Weights of a small GPT-style language model, trained from scratch on English Wikipedia.
Size: width 256, vocabulary 512.
Architecture: RMSNorm before each block, rotary positions, no biases in attention or MLP.
Training: a variant of SOAP for these matrices, 317M tokens, 4844 steps.
Each number is 500 + 50 x the weight over its row's rms, rounded and kept within 0 to 999. Layers, rows and columns count from 0. Numbers have three digits each. The size before them is the row's rms in percent of the matrix's.

# layer 5 attention value, 256x256, rms 0.0352, rows 86-127, columns 0-127
096:532479452462492528517483474470494521371483585465521504495469621464458425511527521444443435488457528580628443632506473458443484533506516527502497501505498454474540480535430439549490593506492489536488547485564498487558513491537494608553486551449516519514552562427543449344513489555504477470564578571554435560418525512470486549541520443402494526643499495476507484589581603484502414537517
096:591591524518468469568489457558481480453453512572587562437510524424514471478515479539542525470561452558440465489601511486474556474441471432528505471509504569555477484416473390563420431523567582498552432411474499525533577510481540462452462521530532587533488552529566550390575460414507484501509558502564484511498439510454544490516538561555414551515515517421504575537503533475548615538525
102:511553498523478478423483486471510501473575518516457475426423533424556508542409493469478522543555558548510525530471601595441545495469604490521476550521429564529505444602445543475481526567491468500393510612564484559529518523564499433584451505525575565469590438546460486509556549616411491585489490504485442539611444505464529517480524574527396523511561503503511458392562381485491541530506
093:435469519498628508413433488463424479572455563550504533527441598534433500509525552554520401488478421460556574432557550546439529543462527543504456560551579509518483451477510609496527519512423458481475561512529534401507437539545523531446516540509515478554548545554483527509487501480506449482541459483459444434468505454507483574489468562467399464442565519512626479528495443516456486613523
100:492466470488495555422553538546481492464542440497467511538463537491518515475481519435486492479551409572425407470526478504577478443515416426410451589547473533598462484470473456558525424471452488546505385425534514606441519543486522543449528483411566496500569445511451505531462462419554476557503595594490490603440542458545514509442550515563585469490507420598529520450533521548488487477559
093:540461500593572491460471611527435363482535568511525562402583452414501498529553400380518478462535523470405490420469513589464489420516594474497521494466460503503495450545477535462535508464540472618484455518432511583482576468423570430497523509513529519503447491525416438463426496486510524480487453491594455517471430491468463468403484570474427521602482553513517587496462552485549512550508
103:424513486445470449484445513569571484512504503546461507393476476519556474525464474426399511553495503536399477433493496438490514535504565445565487433525468481530497531514457435564552446565542486466592463518570516535498521509543561520510479458586532472575451523456517552501516504509425494496498500482485460500451526525491454552584521565365477450510465544477468456449528506533588496472518
093:530471499564484490581487477488573541458513444517571490394599363483519522509510509545477536416517503522464462503498481502530470558507369516531526521484497459440459468519481457492573502430467517501487499497549454504454508519520491419541545413511341496469458472458552467432506538508538449502532538539541548551433511553517415587467625491435541540497516521493502463496485473496403473389482
092:615569515520624426513560522555457407540515474424498520508574544508528520513605575472498500518506517470427510460502495513573465432459520605490461455464513513450526519455528465535451493463562478448444511537485462375427450393449479546477488462365558489483387562558437468474544481538539500525555438521452588502424512479474451501380536427617480499529505410493490527467421409465545509487456
095:411502471417581452576525523479610522540461571504467542464554547494633537529427460429538576489536498508510556526499391386444512514463553467527452603499526536477479440463562503518489494477531475469568458527458456577551421512432451539407460500541498418578498501521579371554494547513500561476529439530426488506587563534505515495515592458577484535517574421544524510463557449540476476559547
098:436497499525515550501435461535539494573617524482641430512534453542577527463426579441488482477529529447519582422594461528532448410441511501482562558453525535544567535488539581413465496457535452541460571448537523563409541407430554511480530462525486484497481374525519412595599528558443474501440408457557487461494537499425524616497491538530428501504473509466539506463479470498514535538541
101:518474516459469559412512500497541516426493530461490475479487523479534503581415417463512471408529443606485465565527421447408456554434502510598511469513579418431543354531445441425529506487473545512519488526562495512468492477538441473523442438507537641496558478413435544507552515480541465498580491455496545441435457499532518523547520533435504469467492435478519438486487567502484534562584
092:535545470552523408494537553514591491547554585399566515516479486528624502470523593510508557542537535520517516545506631546460521563553445557387501479446616424502471466490565469596488443494482464561473440488560472434457509462573600522515552437572505524492570527479504421458464525478418506502464492484536452536466498539504466516527575546456531509399490507447482520432523545459499525492457
099:542399445525443535528541572501464429500500509499606506483475508465552448483489604553395531491415493466553524498580528502492543438556471535451467534500491520425534485578501561465418514443407495480526542498394538454623489499471469517455540469572509520466429491483523552606525486545532522557453512480550484533554462435391483442444498431440493492503516488424485547549487486537485519512397
090:345584450421579450533525506527535470460393389527433447512484472623590515535518488517531522528603465487489572535537522516482541505490524498495475438444529457459457456435519467507478465497543490493443510502541536519461477518490590550489480455528506420491582493486522547561500517528461463542594490508511475475557550506414472450502549474418472588520511535523496451544547496511538477558578
101:512589511538517433518508446475469515480410490495542517522548479473571447481479554566532503530466429504450491472577501560390446471502553519593495423350504528441469462486476578450581505509448539526475547464509585438510533425402431518510447527462511513534566573522471401458447534452504515396455514522492528458607471506507512405472610462521482528536600548503519448491495482502400509528517
098:502508524654433502455531501439458472465574469389419494559443521537508517440496566565503523548455522459488469552506444557487508529475609394612491417485478525532522378450373536526489491486479489539457571463492580463534543472639487486494410517434519558473434453486485461536500563545486541464496471502431470457453479517519476593521612553577566522429493438518502449482426508473461499514476
092:484549456480498485449452553501531582412586512471521508352436483427478481500520480517570400562505520598511622500500487574483524480465479472546498488521456452496481469523422519513438593549502491466480550584487460468424413520433565586472443508473523456432542405447478612475539447510492466561609533499579477480510603538526478395560513546494487518529545465453461483462476479513521427503581
103:559602558496508450512482439507537544540572524529492474523505491519526510576517511520568513527413564609576496458459541512583499418486508524391511450434510504392450535546557464509510511616537525526476494517520464447461507493561497447564518458474485473540448508485561512572524594575478467405492483589437510508414453539459542630511435576480499473411469493508480446468540394442541450514428
092:496538433487560492462497458493515515525506442559483536573573454491519544537539532553495503512498593467485568477532408470595552358502451484487486485548503485551416536538539500554564481519483478616519509595499596514508507544529522554630508474506402537506604455481507533489536444523492533397473513463548562552511515527448451485425552483485530510594495502518414528352467479499523412603533
083:412407489418496534421517493445468555517458534398519501460410436512549495556490469487542532440513538527519473496520516618510489505623514543461470475530543468486528453520555498428501428557498559460579434439461432554488492513528511458480544463472506530551485515496526522490389493518498500556489630444486509499553518427479549491507477535533423530495501436522525468553460452453399543546554
089:394520545423519563525549507475567526477485505516387523423463495466583446534538457473449617613487468583513527544491558455470578530579559501550587437509523426484523519519549501511487477539537461484483546528545528508429452510388505516490480498555483537561471483550510499562540509488472473548435595476506548477445579525445470533493463494589480538421598465495443492577450439418461561502420
092:465461513541459380424509549442470446524447525504539500479443605431590591450443445506484569475508541521386450480456490482513602446485455500515513491459507513466489579512532423492482601513543505425581514490440608469457468530483487515543383498399504532449539465443485477488536579479404417569508522540553457486490476481429571537507504569525478503567356511509520471552406470439519470560448
092:432540583532480416495505454449454512571499445553502372532542417458540511457505556476488443575455434505468535475431443499444464498640574537543355575436544509507598495494430529515432476517393479477551494470462529489476458502485552532418434505548540468449558514531577481519525465572473533472557549455479572537498448479408600459557458521420474528502461443482526487583507572541448553480488
091:517473464505523506545421526422617606563462468498484482518460488537471409442546529545478515512465470407446548444506551555490511500553456486573578430413533584497464464516552482554444410466436493462426504517519516517543517537501553412543484557442493552435522525518489523547483522465558455555491484523518476462599474568577478573504492523522550576544518569557544525476443452521457499552485
095:423527445482503584365534623368501404479451497531469529536462473499544549455460473496467525426532498347495477460493386478416529540428446556530560503519541430509545538548462508496508455487510508603448563553547492526421477402469528578494509506580531439520415597520503536499572494414508500475451427440502512551524442505559423518441569537544428497573481523462499540535506429432522510422476
089:559445418565532555510443503412632567512511424540457508448535491530505526545527505530472508504425546576450558605492460544545496416485533545536546486433549430525455524488536565458458453435473503419506508496466495480406519534584461455428525457417465453554430553524577496420542525493437558424474511537502456506479456576517518431520547405550497466381435489491471554523471574459491394396438
094:476480564510460551487556545521532558497407440555424548454530400461540504537484452491416505511456487447564546518518462490496510511510523411557548497474401517552510490562502464507454453459539511519545428554578553505437465507412441415407566443529519418489455507523524521506561504468540479411450537506533407533485539468502468554466627472488523476587482536485584379552490562525539472523500
090:471429525442581485532564485444447478446588480489543473575519537525509595501506545507540542496498489479568618453571577407520420448508504498468499459559435490587506506489562557436571580513455452492474482585484537493469476461441404494502524499528505453466440550538671514513560535445576456472447541498534504533500525507513533533504504542508435457497583552430494455574488434401416499519524
095:530513482486503488571547507488520526435584497489468541496585490454501451418508532392438447464501539543479568519548547578513540470444441436468505536415557535452504460479554534531513498415510504514490532605592483543535556559591438565453475514539442484478457479460510478482477556393529465544456433564526475448499572540506493484500429516473473518583419485546450470532486582458530460430533
089:580478443584508414544496517455539484487456497600528472396557487466502492435615474443474531613446541485576392419453467539480581511555451524441490577514494527498525565511416591558478465515538504497536443471479526479474547480452578420439488505504487484390510570512539485590481482458502529461517519515529541513515557482596484383457562466677468549529448471444463519527470514496499448636555
093:399471449480365521432511560553483483479522482541431571552542496465474623574472472505531471441476498462514475423410573458489503498503660581404558487582540487514460556508527513463508489390431511408466537488456480483572466482444542542450505470496442502425488546500554433474514450469467527512408510553527408616453449541515581470495529413429439545427536487474501521548608471524520618566580
088:555508477437474547492475512414438538466468318520612538394490541434472516422519479454462462457485495465478553480513523409485504469502382443492524499594567502553527583442509464612496455505447535469502527503513463525484454422585447504466545495650466420513496524454521519568466497555523439388555545481500477444510469486448618566432549472572454441582513530436521520514503450420508467535458
091:598435550450467575518415584473369565475436502495487508481420465550505500471519474504522495434534589505424489534435548505522592467576486509439523525559550502404520558438645500531518525475498557379508495521466513552506559439556558559581373481495574563514461524468435450503503555395556463463527489390489526558505485517504501519493430495514568533454470430464465639549538533478449514559429
091:553411475635568489540531557530541492555503458536401526496511514579517508468469503475479526549412467455440479515468491520502497539484466594539535539496410521459519436485573576492521429505577561416549423601491528506444523529395553504479536531587519489491570503501404513567471550460516488481516548495460470556453609564442469448436534470453460535580442509426530423476493506655500463536568
091:461479431435517445411485547511443568560420564581449533609531497534411479495486422486548456490537591478536484523483616407466398471530559486459571474543465437501483450489548513447500476495424491463535499488581544535415508507572464528479499453450501523483535491486532456470585448514489544488484566538528506555634452475528532419445477496498486540407571489465549510574449522449596542550498
097:542496456422515541513445401504566484470445482508524459502478600613530465453525500506462494469485522536532585522557550525458477613541524511530537529422478465500470517535485459526472541530516509480501543587458455462467545446497492546482508500445443517517446457502468461516477568507480457493522484497461476500569562489492536477579548400476502498551571506492582481480379430498427342506441
094:529432492550544446523467465506498473468444498488567489596504483480486493457430538534585489532529612391408433446447507551470414492519394579469580492462557489559439537495493461507543466437496514468492492434516522568575417425580532483425653500513502509580586507469560541491418506539515490548493459494458502551449481510510460426436460555555522590452459538567519454558420476512535462436473
085:567509446488575438447535489376505539476536420568510476499494415410487468559532455505562514495430475463457536444463415578498491560576368525492461484482525460455495482558548552540527450525546467413466528481524491515526578493520528490441552461576508518512480579431579537478521485516518465384528442404514491495495533559499557519505517525561499467517450549555535605500545531450551478568478
095:491535556397555461424566480457445502467547478421530384515409557546470530484390574483441463417481500444487531497500502459562490517441407488423578596456491470516416404536519541525451500510620451495459563583525593510531571497453415460474469535499463505515454469432448570528450515602518524598512486517544516456497472536542549502516485496531458495435540481521557494457443430480526575493485
090:425525377445497485521571531491437533603558506533435596528442451541463477524451513444468458512518446503449436504581465524512456451365470521490509412529492473490517513499598546531459570497535531438500389443528453503458497503533440548453390569416463459453507383480473481544527560476461516474497502464522465501517470484482537497476556428523530430478528418488515528470487408476553531498545
092:601596572518400558544550426535459528608415407602488384551525518389482566501517493516523446501449495545531529493408463554484562442582389457545555560555424497456514518478456533455438526548460542427531536578525421503537523535534541503476530474472553502502452418528546609487494532569454509475500612547475590411511462446563526541531541484506490557468511495486475546504566547480535438484534
# layer 5 attention output (transposed), 256x256, rms 0.0437, rows 86-127, columns 0-127
097:478453468523396533586543452457371487559507506459533507516528476530400570411518400512427467466556464494451504555537486521507498544479404492565576628491561521509432586548511484427509437488467503500545387560446441483518496499517511448572526467482567552439506443402417473548519598500508604516491489389510509492516528476591543516439550607474432453452463499535466467517536443488532628509551
094:499430514481564517485524572608571515534565498546474442528524426513461521478622605512470458574469523557441434514481509497486568500598420459448403573531535548471479501536454553394424595442460481401560555534499511478512574580532471593551516438528447455522513518554470497534540615560445554571380508470399428559551541568465515574530477583629465478498474540497552486556424421510477557552549
097:522435524544438560554527554530478446501348512443594469488551443426571543479463478531582522355552487528462500526512523405631466532457460504494576461519495523533465569503594564500407453482534545538525453471563607437494581507516407568543435434476554454511443484464508510581507438519519458447463435430482533459364548470474475482482472511573514398493426539488488501568563528540570489484503
089:545533575412463499465469593576540444517515573474470464617500421527538471504472498474400548461446510484467455500453434525562553491473432547450465467522445519532552567496473529485588442482587478547524499509441399528391559484433546483503494419411448443377394478495469509476514432397472502483400554390560576586488406567581469356484574488503507520394532437523493509490488487487494491499551
102:488535541558454482461464547474578529509499502506485522527516525478498404562514499517499439468451489422399469460548537578434514525523486515550443462465491474485462524549455530476488486533542459422463509475633477481566454498528534544442547437524610402532516497582494602528516519448540443503475575456503451416533539479524476487498395496439436589393503574497456448517453538590576647470527
098:456481433505467508486458567456527589464540506403513416519418510529423514501485530482551492535449477513524435434512563463536520489604527451549439495523549511529552507522522471609616477468547472382484512562500576558563387590448523482528452493508529437502586497490541506597611504515435605564478506441452500557465495506519507406513504398571540462444467464593463397600469483576494459516503
106:434473437529571503511494530474514433446475480514493508592512518516534472524485501559572525523475519474510557499592478452551486510520469462529436577433507451428508584508548452443476561497444491529500427471519436449485379497481434561473456531515479516434544530565470427449511451377413510439432482543578430563485483474488468372411538505520525489410558552446473527483470518562553511544546
091:495539493465491461386412560491421500455482459452520567514467587467479429475533519551497471530535571568579510470457529542490449431516594589526505421505492425545535525505499508529442543482435443438482474439546575514508560440487445470506413480586520544511554511465436484509516492510533474522448460503602513460532507441460614548474481507549521458644416512346463545504436552526540527479447
097:501448400361503503562496494448524524505425543590486420500392545509432533448483499542523571563497470494462552508487510422417456550495517547422544527523499505558453448503490443521497488541402490539403407550512555516521494557527482525491503456546443567544464530480504418536531468474498513448503575523428467450600455513443447563513423566548524435529515496464453486531500452454523436536458
097:450537467596463522405501506596502499459537542498481443469492502519498535464411489465478507541541464458489474476561564537521481449478476539457528524455494446507574494480541554390468442540479523560445500469603542520461503498578401440509531525529479493524480502574444501507539413456582394546430516529447524533483548546494489510419432504542496547385440592469526621504475608401528487514503
096:577556558541464422534452540503493606538503521532401503537550465362432548457496597500597620505534461468629472449418625449521460531589555534468486490479483578471499394521569517486506539537518553534578471551416500493536509504525516514514401472494539449554472505489545549470459463588523579545437581536442544571509373390518478395486544476490480533505532510539522538554582541463553439547545
102:474478428501475409496437457551481472560466435497554542396559577493490468408475609479491661601493437464485534467521463523554538491505466544415488493562501463535548527510497540505481470453504420547538510526409494424473427502405438468545549556523413520541401485499526399508498461413469393427459501538512572522470553475483508511516545462519500494420494604510544507518546468484477464514424
099:462407510446482499499404484484366445403434480476537465460525523400450546485563440607450532531486494436556460448541432467493570430506478481603473515588507588528576467537511536480507529535466383524557536540442467543626564492482452491539453511442500470485482548427538553569476434506541568513534429639586481501536539489482474510390481517574525481568508467462546580599576486542488542520495
100:496490358542494478448476442602524523495481514499468475497507500451492549469569489436555495475456490512556504453590508471541439507493512552536504452455556502529462436529492463518392509541602574473481463493543553563488581488467687564580509416431520547458537547491405503496468451537504501527462489499459448529417532458447440639433502554544479526535465474583555517461458526503521516566483
097:493499513539537514525462425459490495441514511510406561517572424510493556536443658533599477409488534512538437527471444606521555483446454449472471401511452470489474475549557571477483492469521496444487428485509373569589526403509516480546556505473481569455528521541504500483514428486561479407415507483476533479415529495570527462573384494499489401580491503521525560539514441503453573417530
103:476483462470510529507462513554478522567500557434446599508473551425514504505538481420410472461520503397565489458547446484563491448496485526448507454621574514478463445475525384545450476507573528556356474554484499592486421628577584462517489497542454555537480488493497523537547504573553578513546484487559506503516539498496480561527471517507480421533436546552538496535501484423390515527587
101:523491530503466539423589473524437450558467458530461515506519457451508484571439463439399467454515465448439531436468508516467441454534490554466551540564534528568521530575553489510447467528493561545434507536397463575450510545506363523538505511683515469476576480554481553510491516428472485545525431519462507549457430466463469555543356527534490476473511524497524526493478457539523493509487
099:580492571518473411530496554530504427572530489463476528582542465490481575489551488357492484397509511479520498536483411407477550461503486547513551464497412521565581513412545501483523418519436451442509393530451544492522491521500483398462420452469515533562492561539481471487486466437458579543450515555492559472519462537495494487491438361438496528510529537517579495590534529447450534465462
100:585423530483570565430435525473474532467484580450477506511495544501474411431503460550531479405558525483468469576503486493519551402446451462485498438499445504517499499523423456448533567417487439529485489478443521559443551479402544495490484481522528595479455547496513462493486488480528481569531531474559421430610452479541437469485486493495504394593554486471506457500436545448499557539520
095:511495441462492423456547480531500460449415566385487512501500500428527417512539460452575431490527424484475375513492563444490549558453554497483491427441531540477538520597485404457541529498490399551498446546554430449476507477454510526478516543510527483499451528469451565490513592477539393588487563455481525496462543530539559569519452441433403548505520453576515572512501316458498541471504
096:483474502509470511606531595487479472534518450563516553494520536436407444492463435538498465496475588472391433483486473324432554523476538485528488610465535486532551418575505520550477464516474465450447606568500531470563465498433419521443574531505543519497448498531551466548551579457593544453544476528461507560445556462535535538464547471508561462526495531572572602488527537526484471437538
094:545503555478510405539454530468496536506500412471447520509561570469466603449466488506636445466528442447532466536498544517489493437471452513479376560594431541475521473459535465472503430476438473500496576388522492410502563441488470532504514487471504499574543484566518438573416427486409577419409422501460451482510558519511505508422424472525534550438477530496525490412583487561532504494541
092:520569421462532508538461516503503540554509496469560460540597433625550461437570483443506471508460491450550516473512494476514504478525524538502471519554536457476497352539516551508481413531453438520477385556530478508471495524464497596450521595528590557523488506473539508590462534446535574486502549434502536521565460454560484502474462540494432649402419505493461525518519450493527561551458
090:501452432520565525439494544497562523471473528475608510472471437534533468476565468508480439399542495447498517501477538382578511577561501519404497522481412417490498417408462427568457527514543516437503496524390507525515529392604458529559510562495468518491456473496484510525498564375448496416461542507568447462436581376554468442520577452499549500499559503433522561464577422503544537528473
099:497543577446482524484540538557443452477495453491461598402508502500583541460501492450513456472491540544595445484508460403508467458555466448553479565514589528590591498553432505491549474511544501498492528526473522423519455591424421604504502463526456428517515523550451504541488519485499505438499533410499547498485439509381483412444455551476559447547405524371453477472536537527473501424490
095:526464512453545518608421467544497516547459400473544432570558475522445468528509475511431464525456444519579549460493532581550580475584498457508442472448523532391564510469602496443487515451472545453462535425545480469543475493584433513489523522479483435528521603454503424531542494518485557599581541438389503531573458476481458547519474429547397597567539399507533462514492606505515507549504
090:507502511566479478480473552579484448407530519536453414527422591558486431524542463497435587546486525490547492497573512436513598487536489488564480513494428574473470557556555518480469588509463512515405476493500532427428438551505505543540537501470474568456489327554503593582488481419469431546508468538565620483514570500585557497525446502561535456629409504543474443498505508511416475512495
100:491526381507536546445465448486430524439572448494567452529544518519428446466544511631498412545535530517462444453470572543441422514477510470445502453473464468516486496459486494503474543436518521504493463453442467538475492487560485524500436424520449530509516497515546582408491477457489430613541501518415601520495474499453521427537464497524381552496572525400582485417531514477485591454524
091:505496451540583600486471488493438548481451470452436411478409426548417579491521587403482593563501452520389426445430472564485501417550463530508492591454510479420470477481484486502589395528481596547516523469528561525539480534478570476497582511563430397522455546441417436529486440493505519438512450542410467534462423514535474481449531471460427524542416498415498414541585413531525504438535
095:541546501508500502444460405450507520535460482551515477494433481467520584497447446510430521524397525515451493475428452526490439459395523445551460501597493435474487591509459388531393510513492483511465528487609499573438504444434443423496491470474476579554450521456510493540397440513428560468391514459453515512568505494527472515500521544486509538452464501445486514530436475427490524421531
091:539469538481515529518470475486462478450463445403476547496563513519482443489523570598550499406523488473587618551446505568646476498478502482483506485492588494553408439539486495507552529534464452466518500479556458446536437510561553489442475491440484427520503453544503510594567544370534518469498454456504506503522392550447503409488499487557401501591521505538494503466472470492577412391527
097:537509454482563501495476468469514470498483530516513445506445539468510484581450516475471501561458468439603614441487451466483549522476374547489469522445445520491537382462625528470529463600549520533538465492430506481585487528526474551550549457504525424533499425542555479484599497526514476519464422429460498475443531381365458477468447560502528541527506483511441500489517519497397424519482
093:509357536513476542517526515592543477556497574459488546590559521565536537477469601545512520583550595509572489407576575474458518565535507534536486519461416386476471440490409425499496566532612481520548418522508542452492552575484502558572500505441501543621458486441439520559530570560477400520491532475545494581603528519506417551478458499442536498432549478572424534566536522483543533518560
094:521599519533539445565447473448549397539579437472518431482505599499508455509412421465519484547555528512518496493531523492587499534499513517532494528499528585591493490490447391474489563534504513503623481473476442491424447521447550502483503546540439531615532413416594539526548406556564523507418530476460492487548502425474534454463569457531466491565533435566607461537514490526464429533535
098:533434558504495418567529501464503449464480525516563521425437446533475416521497529528489458404466562468595428491466478585527535501450495512464508372478470456502421502572624444426557566535524519485444512409533525538393500472469605480496493416488439545399509536453574526484456503483438498491477556598519500518529420428503573438486481458464490454531597564546543587425539480562506599495481
099:407462504636445488494463423498514499518613511484505436575453493472494449565447570464346514519464566443422471462498479578506457456470521480403426462480447592541607498480530560550486546568503609529556589477485557441513494458473531505483476491586562395518459395541485509534571536479513529494530477508372394489539532583497429508563455432488525396463479527533405517456551541513470467454487
099:565524517476439507549509572502418557529458422550438487459501416431506558454569483510490527487548508542491398566520484496517506507428490486516460499505425500589457408494454639425517534564511504486416488443522463478559586514441589527523449611514552453485555517537576550557456508459507548478462551487484564421462520492488545419484549559495500483463431411417438509497509404535434585545477
089:521548510492426546501582468477473528426495539465404554468510503432506507493516505477503390462430463490560553518477479499569563520541587438597522446491458513478516491421562469538503485502627461384560482560474497532484558482494542492458471549475486546439451459437545548463530583472418523555452497486640441488562439415490553532504554468542494449478467492540455432525508500450540493466487
091:583513406492421511529609564491437440527530446414397548533525538524563481553474603449428506442568542476556412528446468497442571497565488496498512632394531550554524450455506425551448544439537521533565515468509562579468563467531541528432485580495460562454450494438544513515527495471414511540545512513446568485468539478556428492435493512481501479486591457422530530456419501582495554535402
106:501514503522455542497456466519524449532465511492508457541601443533472479517472511478641584440519538499455450476463423484503577513541626440480500463462492504532564565451481485461442552444548553538582562395540434487540462564477463526445472621573437498449528514482501525483496411444430457509488506546459481599492471522511557413520575482469555583484468569438546503470534566452436441490498
087:505455505538571552507518446467585440386556446486513468458461535451448513638558533596562544550511452427541552505480483496402497588570522523530504524561506560551449567483511527441488506544517499592546577572482347490471521537438508496462566523523562514482473566535530515527446447558578501495520529478470428459492506469514454549558533472587508556410490397407467438409505609495466464520427
097:472534440466559402502523469513420529457494496408539465424507563628578533527545500443452567450450474479545491541550491501617500640446462540549431488435414551528502492509457551555485466498530530466440394453511522583567446494495433544565527643521488514506451498472574527524485555536484495534508452527424518564500457501467552529513441467552562398538492475523605453510467535484501492656499
# layer 5 attention query, 256x256, rms 0.0352, rows 128-140, columns 0-127
097:524570479498549484493559535617480554514451486484527420464568597535498520579556563570508532436489535557518520480434520591472461552530567512505430443565542548480509396523475520505543474540490413617518511531461531560489488405550471470475546494525445441455446577503503505580452523450515485579451482527613503540469473565536499538515421536491442494426534538491507500584478537571539484474462
089:412511478432477517501499608588554532535433426472472521487589512415503474484474462510520490495465519559532406533486593539527500606570548523422429412484563496520474493544437440529621522563543489513472533498378559452447406530538631471499511577478446437499497508411433460530538461508517469410458562458523501558570472513497513479492534463468473444481464541392515492527472469454627551550491
089:512469560529477446553545589458526438478479510425429577527463474573434509476477570458463506430561587532473498553557528471488507500592500538483590490547525494530467552490508436444462522533523557514526425475535554462411536410501501571492486482553473460414452411576503455423562403501474525489504463490496386413466561502518475426489509514470475523589516472569457543545541485452524491439522
093:490552520528528519469495588492544494503494487536464457519457449476528434490411530527483477488500438599481396538462465483443428576492506441496450458538522415446547495500467570499510588363415493442591454471492575522551482567527491508566456514419538463584602414526479481479564541499442544521563529479458613537512418428528550522591395494468506514456511522470486499580495491500511410508477
096:526533478601485430489580511557479415514476376540530425584503511539560438488477388540497475566468526537504446573484472443406552585481436515472479453420542514447482555490600591547511520466384538498482489473463461457491508507558436463552497460537417447425519556604513508431522467483465474528456466457448594473476504446497475565478546525514572548545533497500466465545484530497485453572442
092:449509488472477524658495597425466560500507549525487467578473566445479493545506529468535528470519484531547465413429432466485462468506474465445557507554411465536475446449540576500560495472480410544474478496538435479529499505576517586397549474607583648482504430477429488572479523565532484387536520542557472549500554478595537425419467381531489575515499446522487530489450467524527522465439
092:455517511505607556605494545407555482501600487501509524427488497496476522479479480476565531556550510497529518510523429464526511555504605519499583452490385438630602459545517492564485526431481569528479495465312508386519431538521438524527435377431502534432464500530530534444538528550483524502579466484481424498386423421440517427404518479447533498501548429503513469550569444399466490448426
091:416472483510439515421513521543478494462647496456498427373527568473519571522428470462568464478572564538531603469511533478589572483550483544539594524534460462525505439509485495438569517573391459554454567492501516549400464526428477471429495541473438405427508488443401509463512495518403458501493498532457465533473438468538553488444446467465494517536491562414505467539500529464555546422465
090:501529524521466508471414451537530474465525530408506609469506581526566516598513498426521491403439476491518493495474451498385578511510569540543526448584475479467504421437448501508582460506503512505523484522490422440529514514522571472524525524545524455519438534460526465543483451534508525502488564439538471473624440464545423452482449378522496443420541445451560545517504463507462526431517
091:485417463425529397458570511416476495503467423486483452536467425516538480462476569578477484577509509556463595458465451506524418445439528543520511500496607504464560424579480398495433533475532487440540548437529470538535482505496494475491526454534463507613520409429495444500476485476438476398459442504552479447426515556555509482513468581419486524496478488572391506570515517452497502425583
091:596471432453479527549462550425484419477455527485419507525506392639432517468444493468534499504459467444433513566571543479559427512419518509481494498489494474507506489548429497481472579391537469566476544516499489458474470473511474593539491567503477569614630483546521428421557443459511575515507515452438508432552596551435589503388499571507502444413507428541475459446514542582463486518538
085:509590530502522525472476515555498416483440418497587473398500569506506520476425516474532526546499479471591556447460529518448507549462499527537455544496541487502494431512459515463411535515385566428502522526474466410465536598505587524398502496454502456431562464536546467478527626454465542542529378542483500501503528477515496500476533469427475516547464525460408522429481506553496534493491
089:524475468443488538544476545571542458424579480477501477408520427446409489480518578519495466515492507493450412459529440487491432611395560530480471480433441542505499463551551465506452563490473496550588511461363500507456456496457488446534516487470484637539535498430520510442510468457508466457598498505469462396570528538457515603560438510547522528564527392440454567489460452567510560548587
# layer 5 attention key, 256x256, rms 0.0352, rows 128-139, columns 0-127
091:536560447484446440457438494406531533555539493545517531416480546480546505414520511502555462456570500462486496481467493507425560368461575494533604526529469413524541579579612604480509582501439559496565468489542515497502415480393497528436465568478525530418517435511427558461544500440492498380565446454500612513539530499495529488512584533459383510516436471532526547517523461504465537442620
086:487549466491531468483522535505464491495465515538583546474476446501456412505413527595551404499470497465547465388469506448417464442519469578463442593504460510521474485496418480524401493524504429564461525480581450526575478518454448450450469464453470546473506548565563369371456575492461468483510463553577515524552487603532515449599443599507492597538578536480407537430487482472470513563490
085:515527437459508406515470503494528496511523383498486510481570462451438544603497530429511433522610506440517480504509441526499436525358529448533478483542459484428450464539527561510519503423510465515464569546475434478539445521572449503464569544486448548501603472516498492655499484529414508453539496511451544501471440585555478547433482491454507529532535599459579446550421451565522504449535
096:434450544532489501421470433430481420496453518450483482445538603566485472466466508430435470558432502538489557577483572460503523474479443545419479485504452530469465573370541396472459525537560578537498433557482572524480503436519555542445571530494554379409474509439505634487471406435434481485486504546498459468466574506447535571456550554478526466482536513503391542487483479494408521445455
092:486443482510510519471489435473516572435517514441538484499495528502558499465433530558443559446491524364486589531421551464473564522433467444482448500463514449508599514548618522462471398502511537511532430514566494592534543500474491509551368543413563484494516492389542584452467521436464480462491485492522472511461525542446449523479537598420596422518502488495507479479474530472408562435510
087:501530446471416536416519475512506423496438481558589577486434435459520457465502494493474437525519521394443502545492514486474458498518477520483515447495590528507551490476587538481504476510612568558524468409455408602474495533459515496463501528469502510445463518460491522476500492530585594606502467574501531468432564486467503529491451445521556457449524432392500513530388427485527565468509
093:511490533361515543551402526527577418416455515543511594443571503436532420488529447410461555596521532492434505521448538483481499550490541513548455629473506502459529471578476433511504493454450561588582511510583471554474521475490477373463424431575525517472494482531457428514548463472495482495528504464473542459466503424555398547559455544505442458501496519567504488543564497478400499510379
090:449486468451540448536471546513445483519490409506492564476585442428486496517545484408453502521544529436449542437492478508403522527435533523544494587535498510561481446476424488489529500505466542517483534396542422435489524446518433389584499505528545469485439529516446474491482459465506523450540434450472502481503593435493514538586463551397468518590462470423590518499461450449499474505533
096:537530490451560465554503542517497387556448510535607482570518592357418469481451455578419561510513518492504537447440564515482463517477499569548497402470517507584522524465473525401530444434518514571485537523498494492475502566515511527574429454532441551416499552454404500467440544485490490501467489392539501502387562437554526566516470511529496460457515476467429447458433543470583580429615
086:508489495491500512436433513588495553556625527509600467511622450528492449521410499490527545535402548552469460508410507509489513556509541545550509471499423443483405490568537468596428576455356588578564436483445474463520423405475464481542480456546518479592518501425466410518510477567479471508511477522591519550605482529590552515503582549555492443549580541562511583501488467497495436512477
087:452411507531395500531408474426423449513480602482487498507485542490417432535542507485474602486522511496475459532444569499552502471484454502364562503555616448470522472347560408504490508556565475457595422532503521503495460442614586515523468538542500473420412522540484495511566482501475489430445482383503478474488409556443646484487552502503487476488447483494443509594435520493535466499553
090:482497437445478504451406530580478478465546483554475530451473536550515467503513497433484503435452511512431559436525457500510559528496500448408428458507497470537475496569525521570428484528438413512491380543522456429536468506543464484499525443524524511555508428489399497438538512469464517475515530495494497476529523429564471475397446463444487366471499379440561470493505479472513557388520